Weights of a small transformer language model: width 256, no biases in attention or MLP.
Each number is 128 + 24 x the weight over the matrix's rms, rounded and kept within 0 to 255. Layers, rows and columns count from 0. Numbers have three digits each.

# q: layer 10 attention query, 512x256, rms 0.0811, rows 144-196, columns 0-127
# k: layer 10 attention key, 512x256, rms 0.0751, rows 144-195, columns 0-127
q144:151097150147171139057070178119155081131123078079097083155085143049117121127143147148143134119122157125150127004121115141137150079145108122142161101130146118080164131124077126115162147179112131211132111067097102084132128085150132153173154098111168177090134151152116123144100169133127036072159104135106114134132164107149121146117142124139128115134078127122150149137152119125079139135215
k144:152127139190140155074077181137141098141145100125112119144096136034118092127188143161182111122097234154099143081141174167151099086160123115164136120123112135102143106143103143116167153145092129123110153061157101120099133083086120140129119072101171156090105117139123093134132139164163058062132186122132113103077146144184104143081155110141108130201096161105147148161119118090115154128144
q145:162096118112151050169136100148124094112145106139098097107190113106078113111145142088078128109147160117120130146164127149152206167097153117163126186128089110092166183129145111104171142092101064143110189125093149177080106128108106152113180140124113157166149132083136096131121110148097167133153157164103108148124141095135109126116109142130095113155093116134097142142165184166155109185157
k145:089126105092125120131138099189127124116126130130111117115157111110121100119131149179130140087113131018194118130136127110110161149133096137083168201109118162067140126154129099161174133144109078155120153126121113156099139120117157112166165150127106153103105108141133148119114111126128140118172110129130131137131157088122113137129129167155157111120132108161100127150198152168136169138115
q146:123095111131075175140134089140105149104111170092089113087166095104108132123181116144175147136101125103179092154093144083112178124142136166106130185172137112103161106133083116098152177084080135166179161147091123117130159139113132126104185124115107144112060098140097187104099141107109101159194096118087095125130094148128129127180199128102128128145165108170136135162124155160147118108130
k146:133151096110119183120127140119144139100154121123132091130140101093132141127149109201186119159120154012166133112157160149126150147149114142126106099114165101071102148129149128115139179081140085110127145143099130120092102161119157139110127164134108171178132115155128144145128141138116163139138129134147135127128138127114131117132131107120102149155111129165125131117101159143134194145139
q147:131163149105140192147124143138142149132100123076143120068106152100184117134157083135090055073128142120180144120103110144104159103158119142206121076113149122115115126155123190127099134138149129139134130140095144131073145122132137114170152102089127135105129115147120117105125121162082103123163191078146114116120091141127155136147135134108111132180153142158183104132141072160096144117163
k147:154152132113119157132124183137136131118093117102130115091125165121178073110168124133154070100145161061129200122119142120114126127138155130182117091130174152151125120130092171132137118142129113105141129129142104125126121096113157128186139110125141123115166152150153117115133143141087104159135154130108122098100071202168124143138158107149128114162085154139144160130138133138168168135136
q148:102133098127150162088107123136141116117174151154105125118092131124101149159158139103139101154115119130149109093114134140125086127124165154135140118215172155079136075115117096160117181145119131086164122091176121111147153094158107145084124167080113117107175130101092143149111149096137108158140081133104119147109165138125115157137143088154172090122110093095144139124141123092113148128143
k148:090117118147127121120157128105144121168199139146102141086139127100100148120126123134143130186119103159148097097130137165142099112134105099130119118188158109118157159086134145093153177080148185134155110102128153109103132125162180163078131122144131132148137084114150105150157136106126089126139153124134160127104127101123087099111122126126139179163106139103130135104128132114122133175140
q149:107128123157162140130159116095092113104128130171165125113123163110148102095123138153084128105149136123105125180116153172151163191145138124134140141108131147140125150151124142147115145127133100116115120155182124123131111143115125059110145124166097175167115113146144123142149121075117150128123132126144138123158084127157081151095127181096132161109112125116131142123136079183096110129118
k149:139162078126126106087175088128076135108078134132192141126116156114139116108116151118100133119141134136108147177147113106147189183149115154119129122142064131153127139155163116161116100160128059081107104158167122140124125148105142075136121138127120129169145121127135127130110118098134137102131128118170132125161069110111118092111125160092156111102090114139145121150125113144122135103124
q150:124137118080151174082101086104127138076143172080093121092099168079129124113145104137154116129106124132199143107101151123115119107134131088122135125165162094126143105098145115141151167171137156081123126120114148125110100129157147174151158102126165150121086108122107124133112113171085139106154220111139134135135097109055134131129148125073116141151108131126107118155148172138095139153109
k150:136134112135136145117061124116113078105110146134106126095134153113152106110168138165182105119130162037134140139097145146125090116153095103144133087147123102114148093097095141149158180135124134131141134104125084130140088114142135160149116102140159158176137146139152105125115113126111097114157141102129139131104115155127103156158133163129129123153119112111062128176111148087127182157113
q151:130207148118135126114118153089146149050125086128172136107137127122122041163149116090075116144139163137097142148138120142125110108115073150213150051111079157147093137132207135153113088117119031140093082110101108121092142188112130137109096087178094168192147114140117118119212078165130065117101093136148117142099152158132121129132098157121099150152133160182155104118145104166085100135154
k151:144179114083106134149120152105155113115111094086163123138104135108128063131158140041085127119135157212073134147176124127148159135099145171131108147122088146195125109110128139104099113131109097143139151139126150136120138143108143126186144111092074122144146115121119113136192100139139075161137118110144132127128166194163143112059131099137139130116145130143188149135186122111136096087143
q152:124153091154166082098077124135131132151154104116163136140120169137158155121141145113156134152115140137135147077140151119119048128123087114102133137113133097119129070083142119149141080172133160105114060126123109100164090125145129130120053117087145123087172126094131143126165121131180153089119167164136177175120160147111096163133120117132160102125112106069083161115130124070125153138102
k152:099109147164151081129123109109131132136159113123106142125121170137158117113124123059109150162149107200114075123127132138127055104151101118145134100119141096158145109107113148077154159149132167167111113095105116104163149121126126179107130122095147110134120107135135066155145095141141092113130165106085108116127189148143121126153142106109110126115115136083123101162094117115124089113125
q153:105140113147158081115167138140140175138148134109199114174111196154188093139119150128142102113143095119092165149199127147165083166124113140130139114091134119143152174158136150132099110161136116100163127087077143115149156099138142169158140122149166126083126141138129158140184111128119103096141135113151110161154127164176111092113155138109149131090107142159119153138114135125143128091065
k153:169177150114150070118126126136118158141144094137160106174121169153184115103065142115097119080137067161115153123213124108103117120134129168131082161131076087175109131121114113122110143208176104124143147120151139118134132129128089185130111127149168077097118154105076133133179100137149100109154134131100133120154147129145125092093140111132160118118134110105135096134103101126162110113129
q154:137160163182166153092111114094131129105130119135145152071151167107217118118128115110120091089190150115122111205072149127135154110116111127126139119155102137092116084089123152200156117190130058176133069143150146098118147167134116141140089088156154156138124126128117138149168084151131100053133158079152123110120106125095134139168093165083115138166140118110185126136116099161058133139124
k154:165164121117130149104120150116119124119088089129163124094100164088203091087154107130136096086158084072100139163075165099120102097125095112142109089111082124149099082129138155132149097165150061112109099140142088116162113155084157135147085095113162148161163135120124142153169096136123060105124150119165140086106081189153121113154109160101124152136124122098145138149129160109128171122097
q155:158055157137171132116119137147119093107138125172187134124116143125112150132119148128185124089162137138134137115146129157174141108126116098098143104131159169114175093087061097178146087165122196108105104111184136137135079119148136086129092175164169147108157119164167105140166124106119142058097175100101129055095079115168129126069128166136093175165108113057125108128111126091135125146151
k155:174079127137187137141126148176092137128099150152127120088112158131106186163142179080140101129116138204117125117068159120150133091178106104105122069128129145162153131141106130147117113157127152108111125106162108147127142119136120129105121144147183153121108104144116117127161109123155119103112178105110121080098077158159120114098115175137080178142116103096163126160124110138115124130127
q156:105107157134159154105155148123098135133159102122116107193136135117120119098181128140137177109083135119092163134157115088164155189134137164100121168103132105111112161132122140100096164118172132135125116122138116101109125087122122117147158147125137183134143131137137119188106135112133137132142093140133111153158123141132074139068133186128144128088111103169137091143169128119138124127122
k156:120154080187153140091139105127095113109118114118151115170112148069157186143152124107176121101119085175082135140186115148114167198110144194141100156118123148120071149160159127128096156165111102136143101093166152103074164098122097136086099134158132132101091154151118160109069177130173153144135107133150137178149136077077128103123141099114152088126131142145170108142109137130122136110113
q157:108122120146103110165170080173132128119132150122102108125113146135116143125138156119140159142138107139149119139105112120137087150129082138116138138143094126110114082135087164140104109117122127130112103147117095158147132168124127108100080156149131130156138133125157150100151092126153127140102104146103118118111163139130118119177158167132159130182123143108092102121108130117127119089090
k157:139131118113140128139148105112139163113159148129131125115129147149141138124145143067114153155119141223137115121141117125125123141143117112118091120127115089124114145117148127106137143106133112136077132151092155131117081166133114165104118156161138142160133125106113131149129093139119158132129152122143136111143148142122161130135144118090110127105122110121137127118130116136152090131119
q158:149121136124108108094117148124121128090131137106114140114071146130088116155080132120095180166127128139135120086149119168085080111148065111093199124162092116119127096150127098120179112132111116139157139115087098077142097121142152135156113117094168130152155102127139090099177138129142045103117107162151122082110207095103105126136114144109116148152107137088113150132125158126125086104129
k158:120172129108145122113096141096129124067150108113110170128087136139124125126124158102106123150132204168106114088161103142121106115135158097147160129105124082138152093095140127122142124147111136142151162111093156135100127142128110130113133125128160151164130113143138090145147143165141134075142167115151132118110197107132111147117151139138094161158126099104146122149105112113105104149163
q159:145139095138106101145138080151089082140119132130111113140163118085079124133182165128109177107116126114124139113175121090157189127076104141181122154094092111075105146158129147111152136116156072130096123130113135150095152146082122128118181147153102186139136159134112125118139079162112141133125111148150137140116145142155105097105111155122115123144148119148133095132125108098167123138140
k159:132160113115137105109145103149127132140151105095159100156154100078102161118164184104137143110146065203129134099156148135113162140132110160136110173093105130090085152170143167132107126127119088144083110151114154142102153112094133123142157133159082144115121149123112171111125109158163160139126118130139117118124163137131124102098159092144138101112136139144183114140140135137109164097114
q160:140104134136191079119132097127128111137118096164140090131128089090078126137180149099114121101110148141174139099096097129115119117113107086159131162123134141071128121095113096114151130120172131128101142147157094125144124041138116058115132149072132141150174112096173114129091101139123132116108172161114127139085190114123150129130119152115116145137098137060127083118116123129158156167160
k160:109124104127141102121134089152110115134103155130131117096147098102103142101160170082144132122095144220158122128098141131119116135147115100139131136105161127134125150106142129138158127116074142151125099097150147137104124104177127122136140132135151133117112117153147124120120112151138137113137160123116134136106180131118123138123148121151098149123128142138151120130106133145155127149120
q161:103128126147138113112126146132155137128181113117134117157175175123157151111134150144113092085178123104146126106085133095122102108127133125148126127124150119102130133119095102134120153164178109130108093109097141075139167130174137152140146130096136127133170154157137135100123161150123114093169137119118129089123100139091146158120117115123144103118143072135145119122157108101113151126111
k161:118143145134147125144114171155131144179135140144142127100126136092183109093126120156130086119130111042124108114107151152145108114130123130133150130101167141113137152121126139149161142123141150101136119108147140112155154123113138147134117152086161125119164135112122115137130139124141085102127123128146104128116102158143103132115113139136117132138128142123117120150150135122137179131136
q162:125135152129090140149120139125157154100161149068109199128133119128130124161143091118131129173141113113144103146143097110114131164104121135087115131121132126095173103120191122078105124152111119114182176140106174142121131122141114209140131127145123149157128119144085133152144138140097080133179073120138104166154149146107116125125159134130108150116109100158153106147164178183111121119122
k162:124135127099120132130107127132136135111199106147125150101120133155105084119136089180137136108159151031117146120159116114095126130090148146122117127131094115068136095151143120128122142118160115134188151110107120127106074149123104123118094099117114117119124124130116174136153177134149136141152118135142148147166117118154104144136111146106150120122144108113095111130120155145120164133121
q163:141116104108150106136100112148095140117124123108179088127130113077128114087120160148113132131099130142123124097076171142114119122139106139100153133126137107089126116114115155158135102084083117139123116099122117113066121130152122098126086109156125149102115152131110183122090181129144146135146159136106162132104138131111108128168109156143160128183083155089104132118115108145101155158151
k163:136107133136130119116115117088148136144137124108124140129151118101124086130119148073084122151147143194162137120134139130133153103133092121142121135119140089093136142113132139127135134076111122111080178125145132178121137131121148181143149090161115140118110158128141119161137129131109159108133167122116134094112144119110161108121132161102083144163114149121140129133112102118113065118111
q164:120127123149148159109116132135126144148106144080131120133093138130178190163059078120144105112124096128095132140162138108115139151127166145150108121133117122123071102170145166171151100147147112147120118159181134089163128118128129133155087089214156113104098167161077136143078075158135164089106126145150150137175118141112127091144151134104142149118101123091137120149111101133063128066151
k164:170133157147088106098102089088102104119139126117115158150120159144164141105109112173132128102190119179083172182107150119120121095134129097141150107138071098109090108142133135139111098135160104129148111146130114121140133144108102107137090039157133097135142169109112153143111127101116156082113124102154133150149081120140168125155109173095154075119145075096118117142068128150046115127128
q165:111160099121194149123171084083107123110120151169128154124096150100136109129168139106129089098122114134131119177138130099173134157082157116145131136180116120124099122123164100164130161138156098078124083147210142135123138131119151099085162115163123133141130119109133126143121099109139142135129177115163149148109118151118104150110119131097147142120090116126121155115126120110120160177125
k165:131134075124127135120165088113098106153091152131171112124160138109100130073166168086152149127172074156120119158125145097148119183134101131134111134195093150178102122099114142157136155140141086115123068127149137129153118119150170141118123141116096119182129102123152121122112092094128106148131136134135158149104098148105082082143114151107129134119095122119127155145126128117111128147119
q166:173137139108129116132106130105165136132090193146114150127151093143132095090134149129171111122173117122142135123110148113112096099118129125166126085182114174119117107106094121172126130128131142122114165152134136146183130114129123100153180160149154072125143138133121144120097063128109119146072155065147143138102124141133209111154142084148115161161123169115132129173085120110132115139104
k166:143091139104138129151135107160154170177112158174139110118129057186131128114128137141154099122097117081125159144068145126097072102148106088134087110157114141168105084135116150123096153115155121145107085145136136133171119122130147104120109128143155102123126147120137135139145106126121094136135113116113140109086105129158168145140124130160132139103140135147147141113107139117144121150108
q167:158086149169091136136114090131150154082157136123125168101095105143098103164152111110096113120094120111160128107101127108092150180119125099084112192162150141058156141105105133092122170100141081116165145173158152137116140077129094135133139177125107168158176121113131141136103129164083135147149107159090100150114159118145128137152142167139113147121128102114131071175133138171095103117130
k167:130137102125137115162148101160112136108172124120148157064123111131084108126121134151161127106113152076128164162140123138083150155116143118134120123108141102050117180154182109171137149066122088142169135117112150132078080107139118125154131108148169120115141105142127167138132192128119166145160171146157168141155126051115129148133135179107134142121093111121101128117083139136152169149109
q168:193111116086069120127105103046126129086111176130097154086152000148120108114157126110124132194132138116122137105081149091075144123119141115061105164093102122138121113102131113106126134085066134142212150134087130168074119095118108104078132110123117118144081082153100169123115143125118131190132158124103139139144142107104158129163120106120133131105128106156136129159178209142148125137085
k168:106105114092082115121124134132137127145120137142121149092151064121088124155115096164139137174106146017152123104120112113114136150117158136101124128100149118127130093139150142128154148086118118149174178107107133137127145135152119117120112095101096144165135116164141152150132141132091146149135072139101138153151169114077112165180111144138124148099121143155095132099137156104118178118107
q169:096160105175150127089089116137131098121107128118138092096074174132129136158132130129083094123088155143130150068149125176112111140175105102139143128122118133127102139141141155108137132148137102130117114136111086102119095135107115089121139112134106131122150073167147097105168115185127130119114119145135119185140155125153064170097163170112135150122104132131107126133118110138067116100115
k169:120145094140127134086121105104107101069117147089145120108090150093147127130119146104152143169104209193098142109214110159106097141179121119159135122135138131164142127119122143094129140128096131134136127121101136142116140107101152139153140131113128125140143071145132077134121127162104110146139154091157122123136145092139139136113168115131144112125067150151114137140117126125111124098122
q170:130134106117100114077133130157098179115107171145118167095115132149171092158118036138123140126101131104162151147117138113141150121130140129059135197126170095127114119134123137150172122132097133121174136147086127096123138106149139101147088105096192160155131100095116133129121128098068146126135158134133110130140163078097099082139140117124102078111162170115113170143110135185171105147118
k170:153171126142143131105106109124092111089088113100098178116120150160135100110095122178119090091155092038176146167135115130103135097114157100128112136095118047109122141105125116171140093127109111114176129151139120099065129108177095115141124111136172143156171158125130088148149090138104175094173162162112179104134180085139108106185128129109095144135155106127113117134120105142145175133134
q171:138103094130103172086134128094152087111151152096094103113068128129096171141186121152141149141088117134091131105108129117076084144158169157174136103163120115141111128151135133152117181117136082136126125096091083116105125142160142142121119095150129155110069170115093096125078141140130112151127079126147120158137147138119146082176147115143156063135152146134136096141118119097116120082126
k171:136144127145093153123093131124160115139165134086107147180115106105113164106147083178157104155127131091120107137146127136122104105108168106124125122148136086073152143134138146104137157133143150156123158121134145126074130122117112159106117114169126125142141169123133095138088124115115144126127096129156166118139134102103144147088140116135160115123136134122088114152152131101117101126153
q172:156151143122095132168130074117113100116100186121087142143157132106132064129130181134152131175162142118162117118080174156109155102097122097137171142189083133101160133093129089144124113113089099111146151130131137157172159195105159139123197153121093114097099106076127121126111159098119114156108157066121142158104133118141182120171128127140125140168161130127117163132123147120165095128114
k172:134156130128121105132162134124148173129123139144146124138127097137102091101163158110116146116107145078130112115119135138128136113137079084129130166146101135106130097125140147117121120110140089150052118140119119152164073156088175110136145120153103152138107122121129122075136120111119106101145147128157129116106137100125117132117121152128114141101084136124121150124121128095132123144144
q173:153095124102142104157110103086113073155102104142101081142130131088075160113150170092146173115132158137166107142082107109147132050104107055097125144144090129132133113107151084123167083173156165156126120112128103157161100141113108111120128138099151120168089080117137124167135114155135137091122181158113144140126188144154104136120096163093123143110158116113121119132137158115120142174145
k173:101095108105113123134130100137120108131118134150113095137165104071100196142182174106169172165109141183167118126081151121120105096110078079127137096146110109077103094098120118139144127106099146141079107109117115148146093141172109170120111160149107196140093123120153145093117079164142132125080167121140107139105167168132120135151155145118101124135153132127124124123162164111128143154075
q174:100123143088101164110133196133131121086168147112056170124119095155103103133127108161117141161148092118095117066171122118127135149146168177098129082203132130158087130149138139115140173080101087119141164121126156090075122162158126158101158135133115137167153137157096109107128137081144105161114040148154101112132141095077101114115150080182135117130109112157129161136186139141165095138144
k174:126119129135101173121126108133153092088170154108112128151121105135110126131128113162116114163125146072099095116153105179153153168124189187151146161178143128164155117145115099136144185104125115118183142137149168082113174123109140059090126094090124144174133122128106099154133175149133125142153059134127138124134145054123116120092131138141138114103164121157172128151118127131081119143159
q175:138145095127131094121108094145127107114118165105096077128108160086133125109144141117093127129130141118165143052144153139122174121131103091149133175171108099092082147147103143135155151145112088153114099151040129116151101147119142105140188149132118166145122101111115144075088087163099144147108180126121142166121176103109101091158177125118140107155083128126082130161109153114094103135110
k175:128156105144138118085126082132123122129142147102112117109125105109170115067113170170167119122131147029138143110167144148122092123176100083148110148115125102078112127146093156115179159115113080141081133139082134142112114132093149150157154122144132159148135135127146083155130078164098129125162173118152114123111145077156120159106170112128135117115095119174102133153132140104121160149115
q176:130182109137083091147144128083113187176126147151143155144150135156138104111119107122104136081126138127092109174139121089124070168134128130166113156151118140156088098155138136100092130100176103118072189199202096121170170071101115008123099111102105049135149146121174145127089130154175181158102123151141118156119137171137155104145091153154173139120113156094089108120079099138116121142121
k176:106125116166131105150147073111140144194140120134170135152159092187128140133119113152155134138121087184108105163128127118089139176114083144123146178130141132127068137114136128138085122091141130132098070170164184146151148138132119107134105158121128099092152126118157150136104135099123173148112119108116140208131109121122172103142117113139122128116139153187130106104132124171140073117119
q177:136123149095113130135140127114168175170165142131128127151141136130124112122122115128138111095160108122115132135112132106127165108105146134100110109197153109140120129110110101120117168156177094093120094135151186126156139155159150151128155109130131085118120145117099135129125111120120102128150143104152108127121111111094133118154124095112114111138139100148136128121119174104111152143120
k177:125124130128144143163128143133129126155153147140124117125134101133148125116094117186146115114144108000122105133110141110095118146131127137116127112150123132126113126135115111131146137112148129111117125119143115117141107109135122138121131139123125116127132149114132149128135140115146103141120114126126147158124091145138130138137111137157145151134151114149088136149133144122133134155137
q178:075084121136180191092137133143136120148170100092090086142094177101146168105135139142138100146116115131109118083161129143130137149159161130133139144172147117143096143170095111093117156126162138141128112116143135105135102092139139178110156132106113138107121124108110092131105164086153152133146108190134155131149112121132066138078157145108154095132041091117104175079177145087109160113119
k178:134127105182111150097110133121119086091138126115093122164121183087168185102134147158143121175115185121110117123159116163159125125163122112151187146195159170117144121127077115117162162169134137110117127056146140109130131111115146148084127107123131179138123121151144100133076152130119139081133124111157104141123133067115079132108151133113129102131077113140106127144108146124104148186136
q179:142137110094113088162193099089152140169146196131113135173148119160097111134141156146082112141116102122105130073143102128127107125142159105154102116138095124140121158131149112094104150086147106163083169126109129117167114115139147088081196148163076109097113141143127093109084124106140143178061117160137141141143135140144161052103159106159163105105136137147102123125152117099169119097151
k179:117122124129098098125134101159140137192135191138138122168136071159090181104110133191112143119114150080135092127173120160159152142129159124137120175148121119121116157151109127143143149118126139138093161134148163167136141133106121100124161125121088081111140179136104097102118125100125151132107072130175117148150121096130123135081133133153126089056143113176093121147137119137116082123177
q180:124142108111135126157115142154139107141123118143137130116134107132047117169129172156113088145091138125173104082104114130074115149148144123164140125131097147127154127169120103109186150043114139083070143119123095131139123148119142118119169132103092153088112118165167083068132167130140145147157101147094151126104118143123138154129142146162132128134133090154095137135160146128165100133122
k180:095133123141134105186150147166155129096142161130135110120132085101067107163155149099124120168082169120133101094144125188138148162147140121134215097138174144115152162140114085128115136089089184128099167124099161148144150108104163090122134162083078153146112093166162063081105189126116140164145120111137090135122145145130099135097128120183088147150089156101122158133113112164107106094161
q181:133103164151167152097100118114124072112101090111109115109098114074111093132162192113142126139097135127148144118081116141074148130148096121114151130119110138098132104126091124116097094117146133118104101127174106174137118124116129095111138100114140151107129123103173113154122115126162141104111149127116139147106153156172131144134135171139103178167118144130102109119130124139141132149112
k181:132126109124123127124151123131123117121128123130130108123103143106119120135165143061133135154106149217122150120135145140121119118145101115140122099142144128152115113132147141119106122115121108143083114105142128122119109111126127132123112105142130143139097129148147119122099119150122143121135161132131122134108160138122134121109157109115111125118086126106152135106112147109136113114100
q182:134090080153131058154139103138143118114127138135190116105110118113098159146133104112123132118134122129179111150113126101125118106115080111152152128098113114099144092116114130172129142123119127115138138110108131149145168139136126131144108128147135094160137154131122141071174109193100138125157136119084135079106143161120104132144132117100148143167175146097127079126071112138071154100097
k182:116134164090160109181132134153103126179132129125121125054155127164140098091100144097087115138131117186158085103129119102121114100122128119130111089097109095097138163110162137125130125127156146121141141166091120150149146140130137161170128148122150133156153097119108129125174101120126097132117165111102144092130119197156125162158137142132129163130129065086165134121144134147168141139131
q183:087200134145147094162139128142085134133149096097119130169173174129136152139074093117153138179106108134128149157159119109153136152088137168101145131124129083146144117119197098101106119136134134092149207089129143137147113114133125154098138119118125104116127128118146110136098139101143178150154134152104114146156130103105092122093133122114162139114101101150070156128139183129179117109107
k183:077170115124114090098105098104097106067129102160153120126127179160180141138108109132126144147133090216142136136188122155128162152110104184112159194139164129115139111092132122111109132154130124129141129126114130116123101168135128122101120140123064144108109131108095126119130132113133162125128134138117093191152155079106134098134141136096136097102162088158105088130117120160113137110106
q184:116169103087129098162123167136137146187148123165154090153172079131100096132115115134151107124122110125088095167136136128117114164102177146168102136122152143138124119144162112135103170101134126111134182096163153123123123084127118134111113131105109065096137145129121134132092209093142157181183096111114132131142122139140143133121101074173133113096128133134174150089150135166165154162156
k184:094125145107127091153163136101176142180145093130127132153180097131086106141111108169091135118109075113168137176096084094114182133076134164125178164159146145118158137119137112114101109112134178095142158130172147144119158102162127109122144137122096096082108140117130129132128174074134137144118070172101126158138116130102124087153085115145123150128207179116136116080137120167121109130151
q185:123116161152173143113111097100158097121138112161114069127061134095123125118142189123146131100109141149108117097114098131080084153171096104081128126138112157114109130098120124139109156154150158117115123104148083142114106109117124090107118113117162084136151098148162109148113134149144085110129158113136119162110138135169121162142111178133137158145094145089126110102099121115131134153121
k185:129132111128134137119141121103129114105135141125127133129121137098118127146144131077161143160112174236130138118113119128117110134137113099124128109142141118155117119095133139112129142111109139140114137114147162142132104100146117146125120128130151135142103102123136112128096136159148108126144145131142129109111160131113149121134148122125122133130087150126119122128094143113138097133108
q186:107135134134125153126120151123116115124122097109152149168097171156158175154024100153138146204120112135098129161144116148134106131144123179099162114133139101141158103144120131137119141126134149134178145106135127096144131126173155183114071124104133084106133166106124107151111176055163099104164088158102097096138136096108117127146110123129152131133129108120104147093139157127101145123105
k186:099143140145117132112071130081083146056137117110134176125110176194170122148070096173116147147142157157116107129146134124136134094106155146091172129139174122113171117090147101093145104173172165115185137103116133106124129160133126112067102121131134107153108145097123113136101177091127126098144119163141131126128117117136110132142112132113136148152131084119111128108127087141119109136181
q187:136140111153064092179154113125151135124158159139120151167147139134126082101127172110108154182152138118109075107151163132112131181112093129086153189173119131060123142101159124121126147115069058161147120160120108132159104168085103168104157188140052127107141112131100168101163172085144111145129078150095145165143138131136118145137141154142157119111115083130114116158164177116110083104077
k187:131152112118134096131184121096164166129181098135145124147092110123120109120127124140110188126143132075097096122187101142125145152102106149140112162135083119064110124156171124116142132101160089134114161117103147156118097176079145126098131127146102128137134083118120122135118140115143119126169093137165113147150131064137125139085111148083157132107108133137112109118098143107125125129136
q188:085166138127168201118132143092137165144148082129140097149162167065131081134225131135157117087111138127150135167097122081182108089085107159161113113150131159135150065144141121135126167140187152129123113095164103109152162107132101132129081107036133153158170143093147152155136140114146092107176117101114109123121115217131102154137097111107154100111132153161159134077158079132109162153184
k188:116156124156151141140137152105153126168138060107160110134146165086131129105232127097115088110137085232138141156092152104145135110106106157153099092128132133168131142095130166116110137167130159099114080104163165082136120115177107151132080129107131134104145136125124106112147144113155091137111158126125126165107127218124106065131131075140104120160133172097208109130171116134166128142129
q189:165131154122134146093137161080180159146141138125118119100078068113113092107154083117135104072131121111111110110107153102119123096113135093134143070117121145099113087096110129167168095130090170169139133109130093088103155064144125114150069088140155131104116148168135135184149103151123048082100139106135107128118132140099172092145097159092107125126160156086188107151126103110119129107174
k189:177165154129123126128098213116182104174115094126094131131108123071089124145162081142160079090108080134112139106085145130133112098113165106165089061099083090139119093142135172154129110135136128158159149099161115135144150127140096115123090064145179145100160133152129167114175114166139083090132104126099145126096111194138107114140129149164093178163165152116160122133115143102068130123132
q190:157121162121106161116094123113147093129115109053066144090112124107107131153159113139122150146132135115109138065118107145122146086163139140131118146157116117095172087127086137107116161099132128166166146091105130127121138142158128132105169102103124150126116105069117126141064146112124088141169111145122123136117156130154129118145153121154121084170139123185139129106143139129080135133159
k190:114130104163110190123103151152133140124145141097109148115119102131133121108156112208160104143112193057114107080159139136120121135154160118111121118145187138085122103144120139108155173128100121137122145103122128108077129107110146137119136130126126139123118154147159082146128166132114122126150130149147150137126135095154115148126157104145136125131111127129116152124155125120137116154143
q191:156097162118112117133131123133174151119141145100106108116173109128101120089157144139163129089134133119150135078144146141099146147143125096140093116129122152124131145117091140115164128136126125143093123163110141128148092155093126169172143109186118165143099138196123134099130090171086110139110120107155135099136063121087169099162142128074093150117099139135127104173104135098112117064142
k191:164113157129149125161099151128180132149145124147107107143117091107128143129148116174157095070139161035114152144101128127144110146165125123143100100099104139131117112175119145140116136121106102132093166129112092142152107122110079149131143083125169144098121132131120165126135123153138134110107096137171122138154087147120176164121121117154162102104127111143116109173102128087103146143112
q192:116156126132131186143103108127087103124126087120111138144173133114146133113124142139166143162117144129142127173145110110145140124146121153093121132102150162133155094108103123063093108143147180129133118120154107180139122100124116152098119136090127130135130122098150126155097160100157160120152128142126110125127142155173121127094127135113123139140110115152097134093148127127143138139146
k192:105114080155101130096113125121103145098140105130122122123136163145141175166166129108132143160113133234164145131138131125135126086108092160112120114127160163118130132126125128112091135142135147123087106124130134114144096148150119144082120135131103124145127116125137147127103133150127190142115156139151085154115148141146112112106144099077105110127097150154142148104139128147134146138099
q193:111122108130139068158187112169085102126076119171145118131170098134153151144121131103077134127111109115201156151108132100146187122095106124125118151044120074156089173171137149143140118121148120132122089142082154151093149143122136080155117156116129174197145145134122135100173094124087179140130187124125158091154125100075108144139109079130124093097124127118137173122115126169175146126087
k193:099122169095139094129152094139105117150077125140149118111181123113130098097117150085071124096167058126189159149103121094159127135119129146116120170063105098174110161127130127142151067116104101106144095174101103116140148102157141105164149117101104133163124150114102147102164110124108156128121143130074138079145122165109101133214146110135130118111129081119165137108145112131194194114109
q194:137094131153141110120121139114142104125158106137124182148113152150197144116113129121118168130156137115132120113128121115159150111109128127099143111080172097110169126097102110127098107165131140165142047127105185146117133155119147184129102151125159168137136173116088157131159152128123096093162156126138130104153110104117116141137119101123108110123129076129135157122136120090117161133114
k194:124095139135131133135132170153099155158156117158114140130116158148147122119091097152116130110161114033116112114105150115140108101139124158116125100096121138112128118158098139143167107127156137119162127109116081125129130119095106130110123130083152128149136140124115148143152130128161108114112155155113117097144096143141094153136120142111139108128104107126097149154140143105154159139118
q195:109172119140147125126085112126075136120100120106127129105124147108167103166138146153175128143113092151147155147116123122096072154169102129095128150127116133126098071114099123123106129103117166095143150118138116137137123078138117122101137109093141115094119119102151122115090144106171187134142157132152119127107146125132144086145147116134137132166117149115090141094112108122166134109133
k195:142145122154130098102118109099112120110129091106134134121135135133153133128151138094126118150118139221150142126120120139122130119135131126149124136125181096163124119103130141110090134115122144138096132116118159106126118128161143128120125130146136140147127138142141081141128125140106163117128160145119111119129164133128159106133152118091086118118113123132160109106088124137132094131122
q196:094157104149105105160205141164091156153131142106111141146148205122184103096138125134109135098093109128131120127146129070159139140090133118114114148082134086146103142169137183120098109109126141128082128154119135157112161144123096111136119146124137116126156142096154130135179146101126178122122115154104180098139122141123090143085130160143152093137163152137123146089122086126168106114102